From a checkpoint of a small transformer trained on Wikipedia.
Training: a variant of Muon for these matrices, 464M tokens, 7082 steps.
Each number is 128 + 32 x the weight over its row's rms, rounded and kept within 0 to 255. Layers, rows and columns count from 0. The size above them is the row's rms in percent of the matrix's.

# layer 11 attention output (transposed), 288x192, rms 0.048, rows 233-236, columns 0-191
size [ 82  85  86  83]
[[ 74 128 108 144 121 154  95 135 135 140 119 106 103  81 150 112 136 140  74 139  88 131 130 204 192 158  56 105 130 109 131 147 153 106 133 120 211 134 175 171 151 119 125  82 158 135  84 115 128 175 133 132 125 114 109  80 178 130 132 102 170  80  77  95  40 107 133 121 186 182 148 110 103 129 127  67  90 188 177  80  91 120 183 136 143  89 139  89  81 156 164 155 107 122 151 161 149 107 163 136  90 150 171  99 129 159 139 131 138  93 142 106 125 152 192 152 131 142 168  87 202 147 106 134 146 101 160 111 116 117 118 146 109 114 130 116 120  43  67 175 135 179 140 133  85 150 169 125 119 129  90 161 128  98 117 148 116  90 145 113 110 132 142 107 143 113 187 104 168 127  90 131 186 118 148 130 139  95 114 119 138 164 114  82 120 194  96 114 151  79 133  59]
 [115 118 163 116 179 116 143 139 110 169 128 146 149 129 113 125 112 118 101 107 156  64 177  85 117  83 102 107 155  46 127  76 122  95  85 111 112  97 168 130 175 190 105 114 147  92 123  90 133 126 137 162 102 174  62 142 175  74 124 162 109 125 140 120 123 144 164 170 131  67 119 131  50  62 130 163 166 155 131  56  97 200 114  70 145 143 131 113 135 134 122 148 201 179  88 122 108  96 110 116 181 126 139 107 183 108 144 172 154 119 111 154 139 133  99 121 149 107 126 106 166 130 183 125 145 189 114 153 161 137 128 115 156 136 112 104 106 103 114  93 166 139 131 185  70 114 173  72 139 128 172 138  93 147 110 168 103 167 125 128 148 174 106 153 106 181  49 150 131 145 118 109 134 101  96 164 139 161 145 135  57  96  79 167  62 127 138 132 106  99  96 127]
 [142 122 179  81 119 116 129  92  96 118 118 172 130 175 109 161 116 107 157 150  52 106 144  89 133 175 113 166 134 145 118 132  89  91 128 101 167 116  88 112 110 141  85 161 138 172 192 184 125 122 121 127 121 128  96  76  88 130 152  58 162 156 114  86  91 165 161 157  37  79 135 168 126 143  84 120 119  65 111  79 108 104 145 124 117 101 144 107 105 171 146  97 144 102 127 119 172 130  96 129 136 110 151 139  72 155 152 163 140  94 135 139  93 149 212 124  93 134 115 183  87 138 102  87 147 115 130 158 106 129 126 123 140 117 113 122  65 133 117 156 137 113 194 105 145 164 218 137 149 150 108 172 177 138 155 123 123 133 125 127 147 188 153 127 131 127 101 115  64  61 162  95 149 154 151 117 138 110 159 159 184 184 122 116 150  28 123 132  84 159 142 182]
 [111 142 150 169 130 128 169  95  90 113 113 157  83 134 145 147 113  77  95 112 167 170  94 173 137  85 214 104 112 142 171  96 130  92  94  96 110 135 190 115 157 188 163 174 162 120 153 129  85  74 143  66 144 138 116 102 128 125 145 123 110  94 108 117  72 108 111 145 159 207  99 182 150 134 133 109 148 104 157 152 206  98 135  96  34  53 149  99 117 120 147 174 192 172 127 109 147  86 170 105 130 160 107  69 113 144 160 134 121 161  97 152 122 161 194 126 125 130 115 151 108 138 120 123 121 154  50  73 154 156  82 135 124 124 158 119 117 122 136 163 204  54 119 149 193 116 141  73 121 141 166 118 170 147 118 133 160 124 105 127 173 104 116 155 127 104  88 160 102 131 120 131 134 129 109 161 136 154  94 106 165  75 131 120 139 140  74 140 137 120 139 103]]
# layer 11 attention value, 288x192, rms 0.0932, rows 234-237, columns 0-191
size [ 83  84  78  81]
[[125  82 118 164 135 195 157 167 135 108  87 176 136 155  90 115 109 166 200  77  85  94 176  93 100 118  98 103 121 114 116 107 135 187 105 137  93 166 150 118 111  79  63 169 118 132 124 146 125  80 102  77 108 153 143 107 151 133 158 143 111 130 143 155  82 187 130 129 116 171  90 147 125 105  96 171 127  90 119 151 150 104 110 124 147 126 129 155 162 144 123 118 137  88 184  52 119  72 102 106 144 109 147 158 113 170 101  36 159 110 129 134 136 116 109 134  96 152  92 110 141 152 129 159 180 118  96 134  69 147  74 141 160 218 152 162  60 174 112 109 169 106 174 207 175 161 154 155 133 131  70 165 136  92 172 140 156 112 123 158 107 148 120 166 162  83 183 102  93 120 145 108 167  98 142 101 136 147  99 165 160 146 123  94  92 137 120  92  89 156 152 127]
 [139 116  97 115  97 175 150  97 183 125  87 189  87 121 133 109 107 102  79 129 170 139  97 126 155 124  90 119  90  89 174  89 141 143 131 143 121 118 125 122 117 124 162 133 113 127 147 144 181 151 112 199 128 126 164 127 120 122 148  95 158 130  80 171 112  98 121  95 133  62  88 149 122 112 117 182 118 115 124 197 177 121 181 115  95 119 152 119 165  78 129 175 140 144  96 159 115  97 139 117 181 183  64 167 129 183  97 117 136 154  92  85 174 147 140 108 106  91  69 168 141 190 153  87 157 121 106 161 128 180 168  74 108 101 137 108 119  96 118 167 120 163 113 132 113 112 102  83  56 174  97 170 100  45 184 131 129 102  88 198 155 181  91  93 115 121 146 124 132 119 124 127 114  81 148 112 152 122  71 131 126 105  38 176 141 154 132 103 152 125 123  90]
 [ 97  90  89 132 169 108  86 165 121 125  99 110 184 136 121 123  95 165 120  80 151 162  85 199 117 155 114 165 154 142 131  99 154 216 113 153 161 108 133  89 156 113 146 114 127 173 110 104 182 156 113  81 162 142 111 174  80 151 160 144 110 151 105 169 172 129 153 145 169  88 199 154 139 137 143 199 154 139 100 159 154 127 125 142 130 213  92 139 162 126 104  99 156  60 106 163 172 120 102  98 168  97 174 160 109 134 102 145 144  72 120 113 132 185 155 138 117 146 145  97 114 126 124 172 134 133 190 126 123 143 130 135 122  96 134 164 175 138  87 168 112 196 132 148 176 104 119 138 114 112  96 184 139 148  81 147 126 126 168 156 142 114  55 138 125 206 166  97 160 156 148 115 100 150 115 137 103 107 206 184  93 127 114 112 143  96 146 155 165  95 145 194]
 [102 114 128 129  60 125 123 115 103  95 197  96 120 105  78 155 115 170 179  50 126 103 140 121 132 134  82 117 138  92 134  87 149 115 138 102 141 141 149 117 162 115 191  87 143 165 108 117 144  68 128 142 150 150 128  73 105 156 101  88 101  63 157 146 131 149 106 143 115 135 133 145  68 103 132 124 147 136  72 185 117 103  64 113 113 114 169 142 119 143 155  68 117 136 112  54 114 114  86 135 101 147 179 170 111 103 133 182 106 122  88 130 157  91 114 125 106 178 199 201 133 138 155 160 151 110 173 134  97 141 156 119 120 204 183 143  70 107 111 153 100  80 159 124 138 108 175 156  74 118 105 145 112 146 136 113 129 171 149 122 172 132 137 179 157 105 215 155 100 167 105 170 179 104 157 182  96 121 125 121 166 176  96 104  92 113 166 158 129 175 136 125]]